{"n_layer": 9, "n_head": 7, "activation": "swiglu", "positions": "learned+rope", "attn_scale": 0.177, "parallel_block": false, "init": "normal", "init_std_down": 0.00733, "lr": 0.0159, "weight_decay": 0.017, "schedule": "wsd"}
Each number is 128 + 24 x the weight over its row's rms, rounded and kept within 0 to 255. Layers, rows and columns count from 0. Numbers have three digits each. The size before them is the row's rms in percent of the matrix's.

# layer 6 MLP gate, 896x224, rms 0.185, rows 244-325, columns 168-223
103:132136125138121127138158129138112097106125159150127112104113125124112087066153164145092078103134125109099118137126103108089136113150114117125125122137078130138156107087
096:189102146121115141152140102121134121125154121083121110129137122127143146123092123129163100135126125090090133113125156134123122141119171160106147108117105116125084148105
093:139108121128081095093177118161125137111098161117129133168137143151089133100158129126109132158144125120127131112151153086125140140152141120104095137171152107114134126130
100:132138108179168129137133120115162101132161130132159137162129111116155132114103098127092104129145187143155200131166154148164082113104115149110134103139107128125126145117
103:126124157149110139197122117113090151114166144112107109128135105103106162160137114120154076095128128157080095124120117122166128139094122121159138113162102106087150162124
095:106109147111158130113143122100122133144141158146117139130171130094136122145113164186113124115080111113133089121132161091115102111136131122103091142121114171132141114128
098:132147094137105108137157136143183160138112078164139132134135136133138171153105073161148129124132164128132125128130163128099140151134124120129102162163107108146123122127
097:116123135158121118110192101135089086106094106140103158082139126166169170131117112068088101125100161113122179093123112153076131111145150173122116122153159108121128153132
100:153153159127134166122118127095118164103139115130078172142126167114066133143097139097149118139103169114152142129147118121126135159125117115084119125143115102139132136107
102:119125143106144107140115104095111084114127123116170150127111172214173157064139145126141166115144139117119100135148124076131133136117161153106123112108163132131126133136
098:156134139120107180131112123122183114161127150152115137115128129097136118168132137132136102087127117158131094114111124130127123144119166130087086165111158126154149143100
098:145091133123088134132082106132134135081151130130164151158072117134177134073111131120160090129108119140128115090154115049140112090121125109147174134138125138121154132153
103:111134138140149144133142155146121125112125128109085158100087116124149139155141125147102130161115106141113101106143149122111116077118105110101181133088122108095134154100
101:119171115100151134129099152097146141131115134144114114140153107179137171126153105114111118122144117115103102157109145127137121118191132170179168140147145145144087140118
102:117150184144139163147148137098160141111134183140138113147106150147153122117136114094136111079117129110139182132168163144107114141074134167207125145145098106152153117115
102:095146162084130108115108130139141151074124129090102090146109125134107135144104114160139143116137084084139144153112111188143175108090134129078114103140160167138100120119
098:142150153126104086112137117107107129115196148117089135141121094131141164128112111125147121117144121128089123151182119115077114091086120131113125148105146129150100136157
100:113112148128173151075148133120118135123154153147128139109104125146121146112129138105092101161079135145121097106135152099117132119167127103132121126145115171131121108170
103:150129157104113099159135092102109138132151146117117096103141115108102154108159187113162123108093140171126141139068149157123169137095114106107109135098104120125090103124
101:113121104086144182129138111111101120155132100114127114124128101167181109066134130099125136142086158175091160167120112137108094106175098154131140111079124159155129138127
106:092114153145132146138157127084161179157109119118094161061166096155149163145179107112104143179113102132090122142150119138130090118146160144132163121129124137142116137148
099:156114075211107115158132140077111120111124131108168107158143169134170123133137146139153116145159129085172145125109168127110149091132131140176143088138138125138135074154
100:143177125167066182137152125103117155134144169151118080131141136133140067111170161131090122128109077135132086123105120102106134127084084169113107150129132085132108166122
101:120137114131141164168122124145111130166150126121157137146140177101147166103126133121125142122109114154143151107180131140154100156135147133138116120135107122118123088120
100:176132120138158140135124182122152137148101130127133132134113116133115089162092182116154132107091130154163101075108168103132137096107111162106130122159126095150121147100
098:114164146102159124090150155135146134129105154119166164123125153160088124102110114104125102144140152110152159125138128123171073157146122132104133127131130139126129141097
098:141120143162127158141155121134123134081097081146109126100106155136135123133143136068116133091143140135133111134135137107155124183134123104095120134120121090136138096115
097:142162105122118146138079139122152142157116150101117102132117127111124149125096127142090126107126122116129162102131119110159107128134136142129112157142097125151081135130
094:110137106136128122152174145118096113127132184162168088123123108176170155125155141154139126115081124088147168106123076134102118167097135126122117123118196156100132119145
099:163115129132126132086083152103107135143136165136134118151154083088116168119136101117093136127111117155122127153146160121133141100126166136099100186143106171151114122124
102:163157123129164133128063137104110086153152111125131106147112154149108086138117090153109132158145111134093089104143118103173163126120135171116179160152133116089136128143
097:109097148111116123139106122147118117127130131141116101093158156121146091170124101124137146077149114127144116131075142100129075162124150156102139177105162136166101128135
099:176144143115121170163149132103161094105106119108139135170118148185131095098121105136127131136145111110090125109154147128121154095140163114117166181168080103129091155148
097:116149147143140151137119143099078114115072101134127140131161148169142151154130108131171133136094149170107103175092149153148104118113124151186156124131141132155109169164
101:096152123077168121114120119121083136122109108132105109133143103124141166127130164151132109087170165110153165130130155148138127088113154127105088143154157130140155096148
105:117131109119106113142131131111126128127089070110133105109169142116106117130147134098107146147145134139129144164150178129129125147141129143125115137105105121139130152105
101:131127091114085132106179153106138128149128085114139078145139103105099133158078153088051105151159123140094142120107109147175150107127123125123129110137104124108114117137
097:125131071118129101118112141126108181151138159149133095132122149128145142097111121157138111138116121115105088129131129099124163119124128122092125086150142128123131131168
097:085148131104130055151139093140094143095153167174138101124138157122168110106097099118126156144121091119126115095123126134114103147111090147097144133105115118121132109151
104:182124102116096082098150132147141128100112115134123116118149109154102108133172171105146167111098130127122177124131175143168129107106123149137126108143131157114104166161
101:147162123138133131126133107129139131108108106141126122097170120116140140134152157127143091143117130120095132178118091153145144117075143083110100118128120118114146133162
100:110117098113104134130129129086122116149109138121163143147104129108095134101155106111145150085129106072142150149117122121099129154146058108131136115131116108109154134147
102:134111079137118122089110123160144154128120129088078164089123132149170136122152140160112126143134119126079108113147090095133123154147170099158092142131138107117094144157
104:127133100120170110134146133132082129153167114131132156100116140127135162132155110133141132128156072130141149146166148122120118169125156118152110162126106141138157130114
103:116114139117120112118111137129080121144130127130078122131135147135138136139105136096159143162123125104112151135133126108129155113119118142157142125133135134103129145111
103:110116176112111140124117123168119150142140107137141128109137126127107121132148140114093116114133145142136094146130154083114181130143125125106155155140114147167149083097
097:133138158144093154120130146163117096117144142127163130078096143132141132172131092098086165118124195096115123129150104092127119114147086137104160101136111131115145129129
103:138135124120151132142136156118153117111159102165119145130109125119082120101124174134162179155093139125115120113126135117165141080132147135133104112132163113134113154100
101:143159081139157167141122088133159133117158122129144132104133137151112153116094139096089112131135119107143093126133125134129171110151126154121145127135121118142108136140
101:087117136127131130169125155098077120126141155119132119073109122151141169102125105095106154099098094169141129148092150147127174129196105115125126144123111135150142130057
102:098151114107130142138148112114145118146139065075115127157109101082111137196128158141117130140104169117136152083124126121118133140129126153158149118143123118118118050150
106:119182108117123161135062119116134145120124158139078118150144085159136094189153156128094154133096119138083114125127155146138128128095142149098122132141109160105081165133
100:116156160116128160157136103129143155108112127116126112098171121146112119156096162145140171134075088145151133161119139112110109152095143160160172138152139091146142134115
098:161117080125136151113145115121182105129135079127117068137166137121102107171107133160099137159133142122093126113110153103132086115107108117090100120162117105128118157152
097:129166102105102155145129128146113096120134141137125107117150126163150144101111104168114123080145095111112110125155143135121144140148120087105103096143090142142117164136
095:084116131110116159156139088135138207127126102160129104128115119115151142143127103094145121108155104135113145130150106139125140087147119142146127108146120113125126066139
093:105127123145126133101118073117154144118135118097130122087127169137163163135101125199117130113165117125110128106124129141132130138127128123140128133130132151136099192129
103:112152141087143162143100155139105162149156110112152106102106093132135099110103106115118116101139132124151107148114135140112120134113110139095115100123106135090104146139
099:111128170122128140117142150149104157111111099132128117171139173134126112114158107124115114116179151100157092151119104162116140130150153129130172095092117131140122112111
101:153124059142167130068127118141113097142138092123117110081137143126119141100125136119119123099127115147102151116116121177112168081152099125092156129166116119128139162124
103:105157121139150141134094127141101115128129133123112105178149111180138132144112139100140087121132095108121154107104166147127147100142128117119114181164116143153140140133
100:139196135134099139159131117195127187131122109133137103146099113160107099127092157156153134152121136096138168114109116147144134171113150152146132149142103095152097149107
101:147110127072116190107119135144105159133150193136187157095138118178116119158178138100105099119093130149159125133129145127107128091166134139103135108148119138172103136192
100:135134125106137142159108106134108119127147104124120110100125134153095104138144137172187146133146141162102116118110087116142088136133171095099137112147158128153146111143
097:121151165088133149108187136128120141125143076130146121140103127091150166149112127103110113140094120145167111153147145187142141149120162114113147106126147131112113135140
091:134186128092091168137128167128172129132117132112133116076152102125113098092192141124144169163072126098145107144116125155117120171100121121119148109120111184116132134125
100:165156117135151148107084117149173138160156167144121099144139174153106134144121130121147120139127132084090103120117178140145117139095118112141112128153106094138126117119
104:133103132163124109142161139104173130099134088128181173120126114126141084087149095160129129135109110129202107072090119119162118119146130104150136166096154154132098125156
098:103124109157176109153096107099105160122168119131102102143109112119149136106126148117154150116141137123132120105120128117125096099125128120144088113100116126103146120098
103:113126115076082079138164093097122117097116100171132133098147092107128131138102143135122126136110124111119089119141141148140107137155152139163146143148155124072142102123
095:106135081136103092129152108094098140118164085079145110134143100158148097102131151111098124099161134097122123162108097116150119170116119114136131178154150121126122126164
099:170151125128158136128156101143131120157122104114153124117106101115117117114117155147150128104101122154121098103150123126178132118160091111131124132126115131093132090099
103:134157110161138133128177138127135135110140165105131166147122107127128145140134095132126109171135099128083120143134122141125131098134123161146091126147112133123132137160
106:141107101144098115134151157104118115125123123116167139108132120152080126167136098105120080083094133094096150112127132120140125093160133119135104142127097122094128118141
097:108133145152103133112174105114146131157112129149130138105094118140150101119149115114121167081121095139151098177191135152141167140173125126108152132149103099093100158179
102:113149173128141137094125138138114139123120133137107121096122126146139107087114098128100169120144155169141110180163112106146127112099121181082149163137145173159162132136
097:142137083072144146145121127107113184111120104181099146150133158144117109111088124093134168140079136117088155148160114137102137176145120160165143153130096159149141134109
095:129189116141115131110106159146189147110113128148121129130119134130146149139119144125126148105132075178165142128127169079164129153157157116150099097127095117146128152129
102:150160097086136133112104090112100130140178087136149095124161106126133132129155152149114160161138115121103162084112121151122121139083101122108114141126137115095097085088
101:106176120107124122118112112087142106092150160111106108155175134169151170134143134145133152152108126152118153132146091142166161087142118108145110153124138125119105128086
097:084125073105111124157100121113138100144121126126120171069158155148108114131140117159129117170106123132098104074135109159145118148126136116112122153117145107150158105119
099:170161117121137144148124129150095090132132123162119127132136153146127153100129099071164151111158132088121087138121115096132105109118159107127124143132113112100127102136
# layer 6 MLP up, 896x224, rms 0.196, rows 244-324, columns 168-223
105:157123151135127133119141136136088158110142180126118142111094138109123126147121163117109089094104132129102156105137170150098101133127129133083185166144119147136179102105
098:107108123089122153120104116108137127112124086125151087098125095171149131112145142114110131109139113102128159123136142124162129137179172148065114138147151106141102152157
087:112132124138152185134120077133143084150147129107149153114121102125075124136107135149119103134121144109163161083110125116153100130141150148106140142115126159116087118148
101:126136117136078127151127160146125165113108117073110154077134114115085140144160124113111162115151099143128118108138141117157120110139138090148119129151149147153141082123
098:121132107126169114112179139118139111136096098118129120125143146101191120133135160117164148141162135140182147137144167133091135115153119129161087138144140128139154139175
096:157105138108151127143123151140173130150143093094128104120158086120095160113161102159160120127116122121153136158050100131124089089137094166133139178102164126126094155116
098:128126132124168168101099102134132140108163114135110140140098162121135126108097127150139142117094115102153118095121142097103150121165148118180132109113079138128120136134
097:134112108167141133126146142126118129131126117070136113144172145088169160152117117134153135124148083141155102137137153149098169156084163103125171149118120154091096142103
099:142104134137128118112113131160097114139116109107208144114136117128098114110102132073062116138144115099116139094139156128127122103123083132121118153169118080107126098139
097:100126103091117138128136154109130102118133108141095090101120120090093156091119107146151145125119128127136196159140157154123143123118134106152111127129173094134114131160
098:113120162113114093181124133125061175117123142130183174108166160148093131138117115099141129146121209117120167125140066120141126125110106098126105138164121147099139164146
095:143157127124135143128169114109101110191107118157174144120115119103179165116122138112129155107101136087156061145147129118167118133118102104165132121149155103098139098134
105:106137093148164088101138128128077144137136124073113144083107152105140130087120102101187138147090138118072112130129153102109119147121126129093133137103150074062156096121
103:102147122107136146143089153120141162120108111155129124177106125122132089146145111097104087179180130146169094111138101114117147112106127158151101104159141124102095126128
095:118176105156100117144133168121095118083145171158098142170140139126107137139111138171145119105085145135115146149153124138129102156143112138148122127141148107151149130114
106:132095147178160095124107087125102139116137099097143098128115156142115108139103162145124161114163152128134161106146149152149164145125148086137094108152197105141123112119
100:151129171125128095118142135093116122120142097122133116143093135152168145117144136174138150100126131118104113125159110074143112161144139160117108162105125117132110118119
100:124081143110131088152141100081128124119101155171101130135144144105125113092140182122108135106137163134136170138168145183152134080109093135110132127112103065146111097158
104:102156120180111075130166119119152128140142143116097103074152081111093132120134119095117109145148117166113147143134122127175116125164132138115106099109129155147104092142
094:207104130155146121098166155122126130131128168116138119116132142128132146099137110096128087124169123135178124156101088129142125107163085117112178137157119096151127135088
111:105133130102151156164176153131094165147113148150113127120145112105128103118125160100133120159145127145116116135120111131099096114126133106117148156095135107131094130119
093:145143097097175132101151111140125094102163109124194143153121107144152136129076101154112144102116119101149124124130121122091140139123152092114149113137120148122145127127
098:127108133112135165106136165128157119156132142130181113125120112103108117131089133131132154124099124140143121156112143117164103159120131121148148124097162103158094103122
101:099156117140165148150136120154140151087114107139119153176137114149086157161150137117141125112103112109132150105128104147097130164109155148117137149143144102150119114104
101:101160153179133139108097153069129101140112123093146171112177104134157157148113142121124143127117160165110112077104140153159129066141114158083116165151135121154165098134
101:145134135121116152165117159086108099145117080135113139169114160131113152093117128156105164132178110110151136126117158146107128119081108128128145154120107104119166156128
098:148155144099103137162107165090139154136142166092106120141122118166100105133120138085144152152141125064120116084132128148123130138117151123141110161158078167126110142163
102:118089132144134121141097157085132185134104098109142159139117105158116130107121122126121128122137142155154113099177128172082105130159125117109127093084116092108135050094
094:147096116142090125131148112121137138161110149127103138134172143158121128124146136143115109153127180116159153135098113106116141104149133122134174152110164135142087119124
092:117088084119126117118086164127126116144140165102130144138117138098131160113086128111180136109146135073106143154161134133120121102112149114126110144096122136095152135140
105:126131139182147154155155175091129084127100118133119118144159134116129103091135114165168142117129121132134161082120102144181135112096097204144131120068135188115136169113
094:131128111200072130111097128132113142117122146137154130151100159138133164117107127099156123173137151142100153131165094142099119139098113098126092147126123116157111143141
097:134148083081119127141117152130137156110156118133107134173146102093093146102112140105117113121109152168142114143138135183129144090140155137112148160112190090094128124167
092:131105136113152126125110097140142159124129110093113139128134142123127118127138095151156130106112150164179157159135150173135113160134107145122130183147075093132134121145
109:143135115124109156109120139115136125121121149149123155153122138144089140132125173159154128169124084112150087119160158099086098135157080125104152158120154142140133107128
109:131132132112122159116112144130142113088107118083097151134160096132108102119120114140161135100120144132127167095115139125120143106133144115116084115136080145136149126143
101:140130106134176131114143086106128171121131133123109116114093105138148129145099119150126111159115158152122143148150125131137098177114128162109127159173096123187172133083
100:113156068133135170113108103099117058098133157169134162133137153117136147136171147087102099101094096049138083119150111121128134152153140123113080127146164153151127140140
096:138104158126122098127108134158112077116159128143154153124164127144152105139154161178122144137126118127128120098158090125145134137085112146176122174129125129136149127073
107:167131144149090086121134145120135153159089092131104118126096130136127156140108177103153154120120115123099159113147103156094155123124142109149119132137095096112151137148
098:155109129109123132104151153149125139115140157145130109104144139125104088117120127125093142125096135091127145109088095159157108090143144146092126128102139116147105163113
094:095143134151151147166179105116120152124090147139150155119154109153085124144133116125066139089074165127114134141152137103148123112136101125093122123109119165133111128140
098:156124132089123141136084136167117111167139109120116088086091128125157132092132095146154111154132109139116095148137115132099096126146117133127085130117111151088148137136
099:069119146089137140120086131118161135084122142120136150143147119143114073119131127158071123139143097121102115105124140147118111124158080102111142139106111122146091129149
104:104132108128089163134125130115177118175086160128108150177138156143141115114132130086106143100104159119189125149189100138092114104138148130159141128116132151124141130104
104:103163121116110142130100113140182143117140169122112147132119133114134085137151116125111174125146108108133127159132130103101134184130146133103165108197122130133129171141
103:156135129112148125123117174130123124122137125092141182088148106099125132127127135120097170113133144105163100182133083114119124169152114089104109134146114138128138132072
094:148122130125181122147096146094140089151133098170073153157143129145175150136139105170107086101136122135090101103147126140183137115088133151074136157131119075146156099147
101:117139142091111118155126160132162120139129133136119113165141129114161143143142130061150138116135076126159144117086138132155109158108127175144140147149146117131110121143
104:144128155114116094156157184111115172169157183089129133114115145131177140143129094152165098172169108116110155123188120138117151167135145136122117111156142141159125103090
104:106117133149128122132138146168174172135111148117113163113170121140116125131131083119155129107141103120120091156136132120128145171111086151146138125115143187144151175111
100:116135122143148136096129183070107068105150117115110100121144100135103125145155108184124145122111147119116135150127110153110148110106112134138165129136143126070125138112
095:100127144126181117122099112120124160138098107102132113148094102156130119160141149151149169127134123105118099147111162109147120101108159138132102147150166122129089136137
101:161115120115096127114137125124122142138160132117120143138148118176075116123135121137085080120114101172077111110150137118137135125176143144111117123136152064141103090120
096:090108129114122148081139099106119167162112102139103131142154153127157132109149135132136126096157139159157043156141126111184143130092135167113115145138179139117143088092
092:140128145153119127133132183128114141105137132149148122119148102126101087146118140117115148137126101111161149147155113116115104126116108125118133113161113076145130154115
094:110166193158122138107122126098144092097116098101074076115112136148132120134129107126127099126122133157127150134165130097109167131120125130135115113178154113156135143130
099:090108118104105120097116177103119103119152164151135140167118125121093145144153068185139121171181118121102137130119134118118123151076125174126135124144097132117083105122
100:156124101103132168096095146116147179116098130124164132175146152088124140086148115140109122124113101129112108069137136099108158160086111129105135103100120153117090138103
101:132166095126139140142178197105117100131177137116114158114156157118136121140192116087137138116132155150135154151074142177113092107101113114141127159113133097109128077132
108:113083108168079120119073130125137076135161112103161187136134109113150108114132130150144133149170142123095128117089111125156155130108096141129116107143133111148131128148
097:118032121151159152119095139114172106111146110078129113096147123089167131129116168104135100134164142097103158151127114124146138091135115137135131129121129103149113134109
097:129073179123116124114132122101134119133134118083156154104144168106121114134117113145097126126117102100121130151140150164142142139104137164137144068158119122152148131122
096:154144138110095154114139074149123126119139094078116152126146121122106138145129128145118131139108126114136089146131153095140091131147143096166150133116100117134094129136
098:081111101087143133157162150136135139145145112121096134089114124122125085138103135113152126136073135133154148127129134122164144135154144105142129143133143066126123098085
089:144165141162114101100127112134151138149127130159141146128165154142139160086131135099098076128144124158132137135112092104119156147169101090117152157118143096148118163144
103:121120164099081126093092106152100157134114100147092167113146100158129126154134128168101155111171138113103150115145145135128124121153116145126116151102153123152145079136
098:120106117089174137124107139168114111137124102089123093102161144114142118103126150145123112087104149110088096135114186133134128141074135113134107122127114174128133157101
101:148129111077164160129153104121067158111082124131109171114095062135127116095153108141116094132128118116195106161116098152121138150091155147140103145104099145080133143157
105:121125121115144134120077088125127161132114098126139152180145153102155131101129130120156168102110166181143104096118141093143122085131114191157170137106124169134184126158
095:113150129142104129176141108127119117124121100152090161164154118147125115111148149157122118100118096158175160108115131172136122152143110132136133112127133125153123114136
104:150135105122141137135118100092138155104132081133126093109083119104121106168144131087110136094134117136170081149126124111132110114149077132145078083126122178121119138120
101:106154112153120118097160161116164126116109187103097123138157138108163143074143112122086138124118104110146089132095137133171134201105121160156089099151127124145162146126
104:148136129169136125117149088119109073133163127123173152157126119094127146143132140126122099157092141173128103180126133082108119138156161164114120140082113144134089112124
102:107159135122144138131125159139130171133167110128120120141144092109116144156166106163161110119076133081120169109084160119119126120154126103088098149148176150120075133162
102:154112110140100155142110127117149105155138094104118120131120130182086108131160130141178124092148149128133149157110088133121118121124131114126131142156154125143159159144
092:149130132144122151139114138088144108158095108111130123135178117084143130161150136125125051116140144140083137086151078093105135148143133113127152158164167165166134133132
095:123122113136086166123116112062154137136121106158119152068154140145154143129124146143110114175156112143146154148135127117176117118180150114119128116130131136161087094096
096:091151087116130141109134137134146137162161122127135127112138087158123080063088121152135161133117128113169136126118124103144185113154148177129139146083137162106145156132
108:130106127136085117064079149115134158112113059106126130094144144141104124149132160148116096112159116099171165138105104119139141132159135120091094157135170123087126091127
098:130130125133136152168150114139123146152104119139118129089089121141087145151106168146118145121106117128131152158114125128096129149136118091138158116122095095122128142111
# layer 6 MLP down (transposed), 896x224, rms 0.0892, rows 244-324, columns 168-223
105:129155144142141117109117169150156123144110151067090137094099084141125088131164160135146141106155145144144106118147097131098121146141125157105117135157133090125107168120
090:100145150144130143130104151162084110151157166112118123112148126143161101139099111129129125199100165127119125109102082146146111176091146128127129139165120143157123141113
093:171143098122114091110114142106118124096119135096120146119128166123128135080128118130137130111154151119058165119171180104141148122107113134144137116157143134121162150114
103:121163154156127140125098123146145075136120125158161144075160124090148138090153121118116145129154171143146144129111107098164136143107120134115136096122139163116105114102
104:150070153134135153139113142177106132157138104139193117111144170143098112142114150107137146160131084148114147109126096129147158160154086110089143098130125104176129160105
095:129141152130097117103126143110157101101120155100116140129137113142144111175135162096178141155121076132131134133155123129140143125159098113115148102132170157125093093176
101:123138116155124105124104180150102135161121130142125163127127088127163147168146142163104122106111136155112126151089146116138157132129072115126131117099149167146098188136
097:176179093138090158140118152137171143144151090178083115110092127120138168100110092149121140128113122140118098102125163143157150137103171104121080147120115126122128145130
098:137159081098127061136151142093127136109125158123109151116129123165085112130153142120157121146147122114103132134101106093099119102126125131162143123133192149102143100147
102:165146143119151112155140129130179150078156132114091132154150142110140085147091137135115162083071094126131083145093107099141144154159143149083105164141147141113145106151
099:106123096114116096095149100130099148126168156136160148154115112143122096125139119159102133162119145149126114169146142130175138088169164096121114176140117135157119109146
097:132101122139108160091109166108111147158182111118146126095142106122111136151155116121107121130120131091107151127115120082165132124134118076118123153115093103140116163136
106:086090108071117094087156099094113106134160112162187130146166097113129115132168126079134128161111140101145132141121185168109124118114140172124162151147150108162095127125
102:120126126116167120122057134135141150127149111128132160122138104187151118121103133154144148141142147115124119101103135117117145125189145100129154110105124114192150136100
100:122133130110133142145100134120135139168111141138135137102133112130147107119138134158117142174128154146142125156133103093150148111086113132073204137100097161129114114171
108:098150138090196136159136134114128154120115117115110094146118102095174138150130094120102112138158119101141120140099107156130166115149120129106152053111146112117097094091
099:124190087112099091132120149126125110124077134120102080133092150159160117123100161182127095148096156096117093112106136153145137145114143150098136130118123150130128088123
100:151137092110103084137128159151154124217096135122140162161161171106119085097153118090103133143104104156108166096134124143098140172095142195164141131132129117141132180154
105:120114174121141123080123112171147148095101132132094108115172106137090121156122107156133150164079095143107137073105119130156128112133145116139161103141120207167119101122
096:086123125140094141055096149147160129108115142140126162163118118134114118100156125115116167134111115112141125113144125148163121152136151143150111144160129123120117096145
106:149111076089126192153157123085152146132136147086114172111146126142166137135155101120127144093127110126121137150120123156164130117117097126131133116137128148120136127108
098:146115151098137098162181131116112132117101133112112073144089106120135144122147180160140123128132160143075139126119095137122119150122105131129097135128060112133122093114
098:108179147178104151136091133116152110099136184141123085122137135156135112144113150148185102140119137154097110122182130152151167134127127152087130145131160112084143153111
102:107145113102085139181132124158175131133137120148156103129102145137162143117140144116086144099175109120147107129132134087111117099122104123079137130120149121146171154129
104:141149144126157119128123093158153146161108129139109142139095146119126144139127119169144127086128093143169150129094134113156182146137099093111083124128132132123125110103
103:156116149120086149165121121129123135097123138168120134128138139113134118108104094168129152152090116096114116093133099131086128143104163131120150129148108102103106127165
098:084137136120122135131158145156102125162131059126122104150170136116159120133139104169132134100101194130122104152129088136148153137166154130136136109125162097148088171112
102:141128129152172187125119135133178115185118144096132134106135096168100135118139102135120116132118106189144153156116135163126143138159187156127144152117134072150156133117
096:165165191110126100133123121096117114107120128132104133130145103084088146111098198093131100119102090121111130159125107145136152166145150141140144139085126113102114130183
096:152164101122133116097132146135135113141120140157077074113108185089168174156114127108099117111115183097125166204143158106133160100136157107122122158168144139112126116091
104:174112110151147135110102098161118137140126122108144150107113139079115149145117118136138106101162117177141167143134106120123118148150164108127074128139114118154144133136
101:085106129107126164119096110149092099141091105112095068117097101121109125124150175122122162153139104089156121147115130134125126109142149127162123163109133145129125104130
099:099090131131094140126114138137074160187124149145155164136128154071110180133161128107135093134133134111108174137153117102125142117141092126144157142128146133102105135170
093:080135125132115100150139101161138125182121136137079097128074132125157114112164097085115126140092122147108161141113113178194168117163141082151136183140133135128134153113
103:172131101114132119119149157133152110104149091120107119121125141121138108129111153129100175100107100100112135100144134162085124135106090138144125147118120174119094132141
103:132135089104120152119113146118118143118151110092089140119121139110090134139119122108141141151108092135179190127100135134104140134118114145140119094140108154131125089140
100:138138108142111128119074129097114108112146103128136108123102106138190116088114128134114137152154119137125091158157123136132149113136123082105150099100168126111147098135
101:130132123121153144144139158126157103146129141103108155104118145105123125107110133177130107106110043084103167147159091096154118112139118149138157167104168100144097118084
096:116107131118137176082126109171101152129114067097151140100117152134106104126125117126136128155187104101121140136152198144120116104161114120098138142126151133148112106137
108:158113155153075108126092130107106094128085086095128124142160137113105117095135130155121131111129121154134113126123140111149172160144089124168097119102109098137111139142
101:130117135142122111103126121148160163149165077137130147132097111140119138183127103137092123130136129140128187110131119133142085130126142141126109157151154119162154132150
097:097138149128179119169109137104122133086114135140134131126114097102133095092129140144128126133145168113092119136145108122116107119159140126080129111164111114122112182143
097:093139130119179164119160130117095141121122098151121105154142150129139171148130103151198108119152140128150100104134141144105167136116116097138126109109097101135145118096
103:122125148159119104136154176118126117121126128127118113187104097117130120142148129129112158116160126142125095139127157132167118120123111132136112123130179098098141122140
103:164112146134123109153149099150109115108140114128141124120128149112124101147136124110128099152190115152117168133112077116100136113095144102166134105193114141148147102131
103:106133068140143125109137120106073148144136143156144143100094123124111116104135140109087108146147157180150128088132130132117122158158126114123071109147150152178136132128
098:137140093127174141165142091163118122171134119125107144132150122130117104154126126131073145133172145095104141122123124150131119144177107131142114182131125149105105116153
101:146139150160124111100121143134121084135135163106142139081090129125112124115131122110125148118120134142129133128067151157150131139106114125148122114099123168058133124151
095:083148126131130054152145114145156157104135102116168117155135139129153127162107090108110092120129136152150075116137100128153088144112144138176087149109124149106116138154
105:107127096097116117098103147128106137120166105114137191115120113112137115160146133132147100147133107132123140128112131118128087083147095111126084130153148116175115129124
103:119150085123146119098128139098122156149148095118126111096161153121159124158159164137158098094085162119122199120159131139107103163115124146111125144135127092142109110126
098:129137115113142125085110151179127170105135097135106123095084064141115190137110147112158146115104134150116135145143167151130154137124130138127164132079117140113104146148
106:148139115140151098128124164097144160136178136159109194165165176146159101085132164116137130183178144101126111090089129150146152104080127123122112125131065121154148117160
096:135100116133096125114133154110104083156146124133164125143124129108159091110079176178094133177105137103088133132131144107134116155098125170120097137118121092134104117105
095:126174121175100083129169158135107149089122109088107133132136150096161150160150121142106147150146141167119131147124136124153129122109138154110127180101165136133117162146
095:109166112145115109131117074160155134167101112124109180121116148117138129124134144173064071116139107089097092132151154125145116123087142131118100161168118158121153150134
097:121122149092156135108116132095118114130086109123129137149144144137069122122092125137129148097127132170166105200112152101139137109159115103126127102131113141136109161117
101:125149134088136121117082141120142069120085106085114160113123102162105099154159144157075126081123126105102130115120150156144118137156136127181149121110134114150121142154
098:147142124077130140119152177175116125107174116105107139082136143151135179166121151128136134125116120099123162151120142111136156159154103113104102091162113125135122130099
104:139124132130120112110128173168154115125124164130152100137117138112108121110088123098106104104148134167113121091142117144126108089124089141102122161129119114146165139164
103:072127099136172115138134107130144109111119113148100144180130087141149126091172151131147124154139194107134139132159146112140126149148124131111114113098100144149109136179
101:138179132127086095134114161157154090141143115128135165194103143152133135175147137119100119119119152122108151092128166154146158135132135185155134108114149120149127124174
101:096134168105130160143174125145100113166099109132138141122132103138086134138088148128121137120114105118156124120089107120134143136129119102136108074095162080082099137170
096:168119147122143123137115124154136146140154069089145107114115192142154154138113129101121129102120096141164066166137116172102132196136088108136096130126153109119108176153
095:131163094147145128151079133110136092131123147102151146098152192153142161147125110115078131130119106140140134117108100103173120132111121136120093149143077161113174145159
086:139124125109131136151113132149111098103103124123127168128108128095114082113143091095139137166152130124145095158143146152112119172147117150141160108094114133135164117092
106:154119145144156108142154136123142181130119166129149149142113174163127150150107102127145080088119136131094124151129132108112100128123103122158162091135110136091144135141
100:146174085135056110093121122128104160115132151131148107062123116175115185134142131129142136152158176161130114145156155178164133138142122081136144100170140097121143097111
100:106109172079151116115108129133118117143162149138137115146128130134121179126119136150144160128143125133119116094196139106126146112114121095108115040142123143122124139108
107:152098088135137125121132154149150106119135124153132158131126120158103145077129114147090129111122136082151080137133092127105127147190097076120107114106109133116149141108
099:100132099123108173124162123133161102149112138116136118104116132082167117096142140110163130161168128157125132120122111113130130134128130100137136152149127139111118131131
100:136133141128133119127123101081172091115137129145127131139102116134102111135185119128135179094109108119164121106124111169116154101121126144117128148151158144109136109152
107:111132124133176110124083090137125141110147128156134120101141174100190122098103114133145184100140134123162084142101107100130107156138120147101127101160163115133160106141
106:161092149097151135117121120137130120121121113181146108160098111181172141094151109122137122118125078134158124141137115124132120130084140107130107138100112147098108111153
105:127157148128124124126098137110170111140142106120118119097133162163168177104104109093096154091124109109112159140125143086115163138129135154120151137166129143121117158127
098:135132156139109112094103103124134121105113117148145075080074170121107130104128152114132149118114143157119123124137152100142157080125090152143124149152147152110138133141
097:175118128053087180100112090115131148128128154128105130156119091127121117155115105124114149119176170164175126129133130142128108095134138124115131159124132155147141096111
098:128149137136108123171156114130165148113152163127106147111131104116112107121077140144110084142150116136113120144137090119134144098134176139145161130143110102148177183129
095:129130128121143156120153139121151128097106125179124169121157174136121146149134136158166120136139107189108109148126148083140139186165121111112117114105156127128143181095
107:093161165102138108109128115175141135133113156135181129126132153106104155136123128135113136081108112111119144143092094145128096075124106099166097141136118116134099136160
102:085102136095148151122126147111087086117090138111131171165127113107100139134126135113149081153091111174105136123121143149166143157148136127125127165123116141129136121145